config.yaml
n_layer: 11
d_model: 256
n_head: 2
n_kv_head: 2
head_dim: 128
d_mlp: 320
vocab_size: 8192
activation: "swiglu"
norm: "rmsnorm"
norm_place: "pre"
norm_eps: 1e-06
positions: "rope"
rope_base: 10000.0
rope_fraction: 1.0
qk_norm: false
attn_scale: 0.0884
bias: "none"
tie_embeddings: true
parallel_block: false
extras: ["capped logits"]
init: "uniform"
init_std_qkv: 0.0301
init_std_o: 0.0
init_std_up: 0.0301
init_std_down: 0.0
optimizer: "muon_variant"
lr: 0.00707
lr_mult_o: 1.5
beta1: 0.95
lr_head: 0.0128
grad_clip: 0.5
warmup_steps: 200
schedule: "wsd"
decay_fraction: 1.0
decay_shape: "sqrt"
final_lr_fraction: 0.05
batch_tokens: 131072
seq_len: 768
doc_mask: true
train_tokens: 579200000
steps: 4419
dataset: "wikipedia_en"
Each number is 200 + 40 x the weight over its row's rms, rounded and kept within 0 to 999. Layers, rows and columns count from 0. The size before them is the row's rms in percent of the matrix's.

# layer 5 MLP up, 320x256, rms 0.0563, rows 239-264, columns 128-255
095,164,179,193,139,250,189,191,238,237,291,210,220,176,177,241,270,251,142,138,211,151,205,214,229,194,174,213,208,162,196,187,185,185,158,181,186,220,116,202,269,185,191,246,214,213,144,258,196,207,245,111,224,225,188,135,209,176,173,194,230,191,135,189,208,155,213,117,129,256,283,252,162,194,168,189,258,256,146,274,137,241,247,237,197,275,128,181,201,252,180,179,143,181,221,204,247,185,189,220,156,200,157,170,165,173,158,205,210,133,220,198,148,199,149,253,180,175,163,132,264,154,181,150,210,227,180,196,182
100,78,187,246,229,300,139,215,217,152,210,112,141,230,247,248,267,175,160,224,164,251,138,179,181,205,163,179,140,227,270,266,209,163,205,205,167,232,256,240,175,200,241,251,182,247,231,186,248,199,271,228,195,185,134,144,284,115,241,157,185,260,208,193,139,170,214,206,187,154,192,183,224,214,206,198,253,228,227,144,154,221,140,217,170,202,250,280,196,273,187,189,243,163,156,218,214,184,199,214,169,235,174,152,252,184,206,222,239,175,184,157,206,225,198,180,239,178,248,191,216,280,215,173,192,271,203,243,253
094,220,224,197,164,164,229,147,183,137,253,166,154,173,211,156,192,206,205,247,183,135,243,236,149,220,85,149,204,247,266,232,194,202,121,215,210,174,218,266,162,208,221,224,220,242,134,154,208,196,175,192,236,202,166,103,181,223,204,255,207,196,185,155,208,127,202,231,199,230,188,195,217,207,250,241,170,229,167,181,200,182,224,231,170,271,186,157,207,223,202,202,198,228,155,161,263,169,186,202,147,208,174,237,244,200,251,204,231,163,138,230,133,183,178,183,144,217,257,172,230,166,218,262,246,182,215,156,188
105,182,201,201,149,164,141,222,180,180,227,129,140,244,206,213,112,194,242,242,90,200,164,287,229,223,152,246,185,191,229,159,259,176,205,208,230,208,221,155,171,252,203,292,254,155,219,236,234,232,196,175,208,144,113,256,199,214,201,173,181,200,175,259,181,246,201,229,202,162,166,170,192,235,220,214,277,163,272,261,211,251,225,164,181,270,172,203,310,173,178,197,127,212,213,229,213,210,187,193,260,167,228,180,190,208,209,176,165,250,215,122,216,158,248,252,202,210,195,201,192,210,202,228,246,177,125,265,208
100,162,115,260,241,218,278,280,164,211,216,194,126,250,167,187,272,130,256,246,233,215,149,191,155,177,202,178,153,173,151,198,207,228,106,166,166,137,202,172,234,219,200,160,241,186,241,258,218,201,199,154,174,176,146,197,242,187,211,178,186,209,229,180,206,143,206,147,170,195,170,234,223,224,190,135,203,201,241,238,245,154,208,250,234,217,165,273,242,177,190,173,212,156,155,203,143,212,161,184,230,115,189,201,182,193,148,207,188,209,235,190,203,193,194,186,148,160,180,170,182,240,206,177,172,162,198,255,130
098,222,219,192,213,265,159,196,138,106,156,189,234,142,244,196,182,166,213,188,145,138,250,187,266,206,228,213,186,203,190,186,191,157,237,245,240,273,143,227,279,127,183,127,170,135,240,231,185,162,211,121,97,202,144,245,183,231,240,196,234,216,169,105,270,164,249,194,222,194,174,134,299,247,242,204,223,176,291,251,134,273,246,215,203,169,238,202,195,184,163,223,183,181,154,218,171,159,152,206,211,206,252,231,175,183,221,166,130,255,270,260,209,235,218,205,173,190,249,171,209,222,92,248,219,161,231,229,230
089,185,192,181,279,152,265,242,257,202,323,217,208,150,173,171,144,152,213,228,164,156,207,190,301,267,207,185,200,115,204,218,173,128,238,139,196,137,244,200,222,172,199,244,224,153,176,232,154,252,191,232,250,227,136,250,166,253,255,212,203,239,166,199,233,199,199,224,148,231,230,191,166,233,183,161,167,149,196,177,199,233,167,198,221,254,251,151,173,151,158,221,251,139,209,199,207,251,236,235,136,211,198,152,200,196,160,175,201,162,222,254,220,167,217,200,196,219,216,157,182,198,185,156,206,163,196,157,173
096,189,220,174,212,211,244,194,187,266,191,215,135,197,175,250,244,187,267,291,231,74,197,227,244,192,123,236,202,197,252,162,124,175,246,223,183,192,261,236,149,215,218,182,188,146,180,154,218,224,211,241,196,264,219,236,136,234,192,160,163,216,228,202,216,273,196,220,248,193,199,125,128,208,209,212,176,217,171,208,247,203,113,249,206,148,206,206,202,266,184,172,176,150,175,228,198,261,254,194,183,194,180,192,187,212,263,183,193,140,118,190,143,162,169,176,242,208,159,246,272,200,219,197,142,244,189,149,218
101,223,167,118,174,186,215,163,218,163,198,178,222,179,173,233,214,196,233,184,242,202,162,167,143,271,206,218,184,104,288,183,217,253,247,260,211,214,152,188,265,234,265,204,240,204,195,198,199,181,189,191,111,250,231,185,222,138,239,249,280,222,201,204,209,195,202,220,156,141,199,240,163,110,223,180,126,186,190,246,228,217,225,206,232,228,232,203,162,218,278,183,196,185,197,118,205,241,254,191,201,250,241,141,172,109,238,134,169,194,176,196,242,144,150,168,245,208,125,215,219,171,216,124,186,169,210,247,210
098,254,232,164,226,203,140,184,186,199,216,131,217,148,203,225,287,243,182,220,185,227,123,239,159,170,268,235,113,145,150,259,228,254,167,141,75,219,167,176,191,200,173,190,146,106,176,226,139,196,187,141,205,193,240,196,196,157,166,250,155,185,272,157,210,196,150,188,202,207,155,187,102,148,170,127,199,192,184,182,148,149,175,189,172,151,198,218,207,112,193,179,209,162,287,238,208,196,262,209,172,183,303,228,209,123,213,240,164,245,335,221,169,245,225,226,176,191,208,172,176,184,192,202,105,198,187,172,226
105,207,119,180,212,126,151,164,146,175,157,216,176,205,238,130,166,245,179,132,249,283,216,182,168,173,292,185,130,125,254,141,208,210,177,193,239,245,164,180,140,194,260,137,213,164,169,160,178,216,181,281,183,179,243,104,242,164,168,180,218,223,121,247,229,199,194,235,184,137,199,235,178,198,211,138,274,241,192,206,185,156,220,226,145,173,190,197,133,162,198,195,138,161,279,173,152,150,238,150,225,228,240,210,202,204,275,180,220,213,140,168,254,186,168,185,182,168,148,239,205,135,215,174,234,245,149,181,190
100,176,140,218,236,186,146,179,203,236,230,245,167,166,118,232,245,129,252,277,168,168,209,212,138,243,177,209,197,167,133,248,186,153,113,240,162,178,215,183,176,142,215,250,167,160,148,210,270,189,278,260,211,202,277,214,203,172,154,156,208,286,246,187,225,155,208,229,209,225,181,250,130,155,176,253,120,210,194,205,243,136,148,193,162,188,131,202,192,226,212,234,161,220,174,154,257,197,173,195,110,216,153,170,242,187,132,269,227,181,190,238,177,182,172,170,192,275,154,187,179,129,218,190,204,193,179,254,199
097,175,265,251,103,196,206,225,213,221,155,237,202,171,168,263,194,150,206,244,180,205,220,286,208,227,233,91,183,193,195,243,218,182,212,277,179,226,185,259,198,167,179,244,155,135,229,243,142,173,134,187,162,182,163,258,185,140,210,200,211,218,173,196,170,134,218,196,155,216,204,213,173,183,174,168,261,177,225,277,186,228,140,197,180,194,181,200,238,250,220,229,260,228,231,195,254,161,178,212,232,199,163,180,196,158,205,217,189,172,105,209,228,173,177,178,202,276,176,222,180,208,169,256,165,247,237,186,225
109,242,141,135,253,157,137,236,241,222,199,183,203,197,260,206,176,112,183,228,199,172,273,189,236,151,226,242,192,246,124,225,167,183,202,187,176,193,182,171,240,147,170,237,196,231,214,133,181,201,177,223,193,188,239,190,245,167,111,154,173,231,179,215,224,136,150,169,274,219,164,139,178,245,185,149,209,225,205,170,196,152,196,222,147,177,259,291,199,245,267,270,192,218,242,194,176,202,162,183,241,263,138,135,246,178,215,98,248,156,212,172,161,225,191,127,228,233,188,198,181,213,129,250,164,134,190,231,194
098,227,253,301,247,194,249,151,156,172,237,277,232,214,251,218,212,179,127,222,174,109,133,227,228,208,133,166,241,225,137,177,186,129,271,244,160,240,251,216,222,183,179,145,174,207,288,185,219,221,186,210,191,202,182,235,174,186,174,180,199,131,221,267,129,209,173,234,207,215,163,176,144,220,188,104,250,263,188,240,184,205,209,240,189,229,188,249,217,242,203,217,185,194,203,214,247,216,151,209,259,107,172,208,258,224,224,146,170,216,262,222,255,173,118,258,178,243,244,207,140,250,231,235,260,232,261,235,214
098,246,149,198,154,296,227,199,247,202,214,178,159,118,174,208,187,186,162,225,108,167,215,248,230,205,268,237,257,165,208,208,194,159,206,223,234,223,234,177,197,187,195,197,219,176,242,225,246,216,197,193,234,164,276,196,155,201,179,217,186,196,197,165,200,158,166,191,299,276,178,174,249,221,246,231,102,198,213,242,187,204,173,173,211,211,280,185,208,148,213,170,178,281,212,260,134,247,245,232,195,141,203,280,183,241,142,296,240,196,211,239,171,192,227,230,191,224,193,213,175,145,149,252,152,175,254,148,230
097,198,199,271,191,195,139,206,212,193,252,249,200,200,147,224,201,181,197,227,210,187,292,192,199,139,194,153,199,250,165,186,189,220,131,165,171,186,214,273,234,226,198,286,211,106,176,158,192,138,268,172,190,310,220,169,111,190,222,202,147,164,219,258,203,212,203,260,184,278,263,208,133,188,175,201,157,217,216,181,182,112,277,228,203,164,220,237,168,213,233,173,152,177,204,234,214,181,226,270,246,156,208,169,115,203,193,212,141,128,117,225,163,172,176,140,204,235,200,230,189,228,190,225,212,217,196,169,190
097,170,254,175,202,150,223,258,222,204,227,188,187,184,242,225,196,271,254,218,234,188,183,263,222,203,225,187,224,161,191,222,183,283,213,173,249,146,182,149,272,200,212,183,285,164,191,280,263,159,221,214,199,133,266,258,235,192,225,214,159,179,182,180,220,274,199,207,157,102,226,142,198,218,162,258,205,155,101,222,179,166,148,162,196,225,220,236,149,235,173,160,171,181,194,177,243,168,217,180,244,203,213,177,140,236,229,226,95,251,225,247,222,187,219,196,284,175,232,203,184,127,199,164,180,285,180,169,158
100,242,209,160,164,252,178,228,218,200,189,212,155,223,165,211,175,217,150,209,140,153,202,165,251,270,186,133,177,195,217,177,133,175,124,223,182,225,189,248,191,248,152,199,213,153,157,242,227,175,153,240,194,273,186,193,250,266,195,99,223,122,140,129,218,246,178,171,255,232,133,167,243,188,119,149,249,240,236,206,193,207,185,210,216,190,142,212,211,204,228,214,135,163,202,248,202,135,181,199,214,149,215,145,221,282,255,182,246,239,139,102,249,143,232,214,151,133,198,226,164,244,162,183,152,242,186,231,255
095,206,242,183,259,205,185,207,174,102,130,247,224,184,144,182,238,211,239,223,172,278,190,197,256,178,175,102,220,237,184,226,223,181,224,160,175,150,225,232,184,257,137,212,245,240,153,173,191,195,237,231,208,233,192,177,134,146,260,209,237,183,170,75,273,179,267,231,199,155,195,157,222,141,149,194,144,141,201,180,208,154,243,213,123,175,189,150,238,180,236,167,198,177,198,165,258,178,223,192,157,225,175,199,233,189,198,166,166,173,144,214,214,220,258,160,242,276,116,216,181,185,227,203,243,175,172,222,210
097,212,162,208,175,219,190,194,159,211,140,196,140,200,264,201,210,194,181,164,127,258,202,171,192,191,239,248,226,205,287,220,181,168,238,171,210,164,199,123,168,249,59,224,253,248,113,291,237,178,158,238,242,163,236,194,136,221,258,253,210,183,136,209,217,269,211,180,148,205,167,185,208,219,179,297,187,184,226,208,251,182,270,169,200,151,240,205,235,235,207,248,218,175,280,223,142,270,236,107,201,233,260,176,229,204,166,189,191,254,206,279,249,195,118,265,199,206,280,253,217,188,191,156,190,167,207,190,165
102,167,215,171,198,209,223,177,217,132,134,201,176,198,208,241,184,180,219,134,198,186,192,251,210,249,237,207,138,255,151,238,178,189,247,186,154,231,218,229,172,152,191,150,235,150,248,229,167,219,149,224,203,248,204,191,211,127,201,245,159,89,156,255,132,266,223,154,166,150,174,149,240,238,226,152,251,174,238,196,186,205,255,100,212,238,210,274,231,251,191,257,210,226,238,166,184,203,123,205,229,183,193,250,171,128,175,168,224,219,191,191,186,167,231,130,210,284,213,201,154,145,208,181,209,276,106,216,203
099,134,225,191,178,226,188,224,157,194,167,227,273,289,223,265,215,196,243,210,138,144,131,200,170,200,216,185,166,196,141,184,161,159,229,221,187,185,165,242,223,133,122,184,201,184,281,167,185,249,209,155,185,214,178,201,191,203,166,241,226,186,150,167,181,134,164,208,179,208,194,237,181,153,126,228,211,210,226,212,221,237,248,177,221,179,177,135,187,203,279,170,253,192,263,144,206,197,179,198,157,183,191,187,228,216,215,200,234,231,178,164,163,233,203,254,224,176,216,134,206,206,209,204,219,166,291,231,317
100,164,260,213,239,211,192,153,241,156,204,196,221,169,246,187,233,283,180,190,185,230,249,154,191,210,279,202,181,180,108,187,188,152,180,121,207,165,223,197,238,300,150,231,197,217,261,202,169,255,227,116,169,164,210,176,203,194,176,178,235,183,208,171,221,279,227,236,297,187,233,260,217,206,202,121,236,221,157,223,195,219,236,182,159,171,119,218,206,168,159,250,225,244,106,190,157,174,249,257,229,145,210,237,135,162,170,162,199,165,220,124,97,86,221,213,180,196,243,178,182,184,191,201,244,122,196,212,223
099,200,155,168,245,241,138,158,260,213,180,147,167,203,191,192,164,147,239,201,173,212,267,308,220,279,188,195,244,204,121,252,198,186,108,205,179,217,185,194,231,256,162,255,188,238,217,206,248,217,184,177,195,90,307,140,196,257,201,174,219,239,158,200,247,193,233,205,155,166,236,202,181,192,230,239,201,186,256,217,250,204,171,254,225,144,184,217,250,168,231,230,128,221,209,195,142,274,214,250,127,244,210,231,263,152,173,209,255,169,134,195,221,166,155,173,99,228,200,231,187,214,182,120,177,178,169,172,193
105,162,158,223,193,140,194,104,222,185,120,199,236,202,118,255,250,220,194,174,145,193,273,142,186,191,183,206,193,213,185,235,218,218,208,114,233,165,258,199,220,268,236,161,171,172,178,170,129,241,210,243,144,119,164,223,183,195,221,194,184,194,191,216,146,203,163,204,171,187,207,180,198,187,204,208,195,248,199,184,268,168,211,163,178,220,245,252,243,152,170,265,171,163,154,217,216,268,149,154,216,263,280,215,266,185,183,218,244,196,180,118,265,245,228,185,185,224,226,190,192,244,193,177,108,257,126,244,200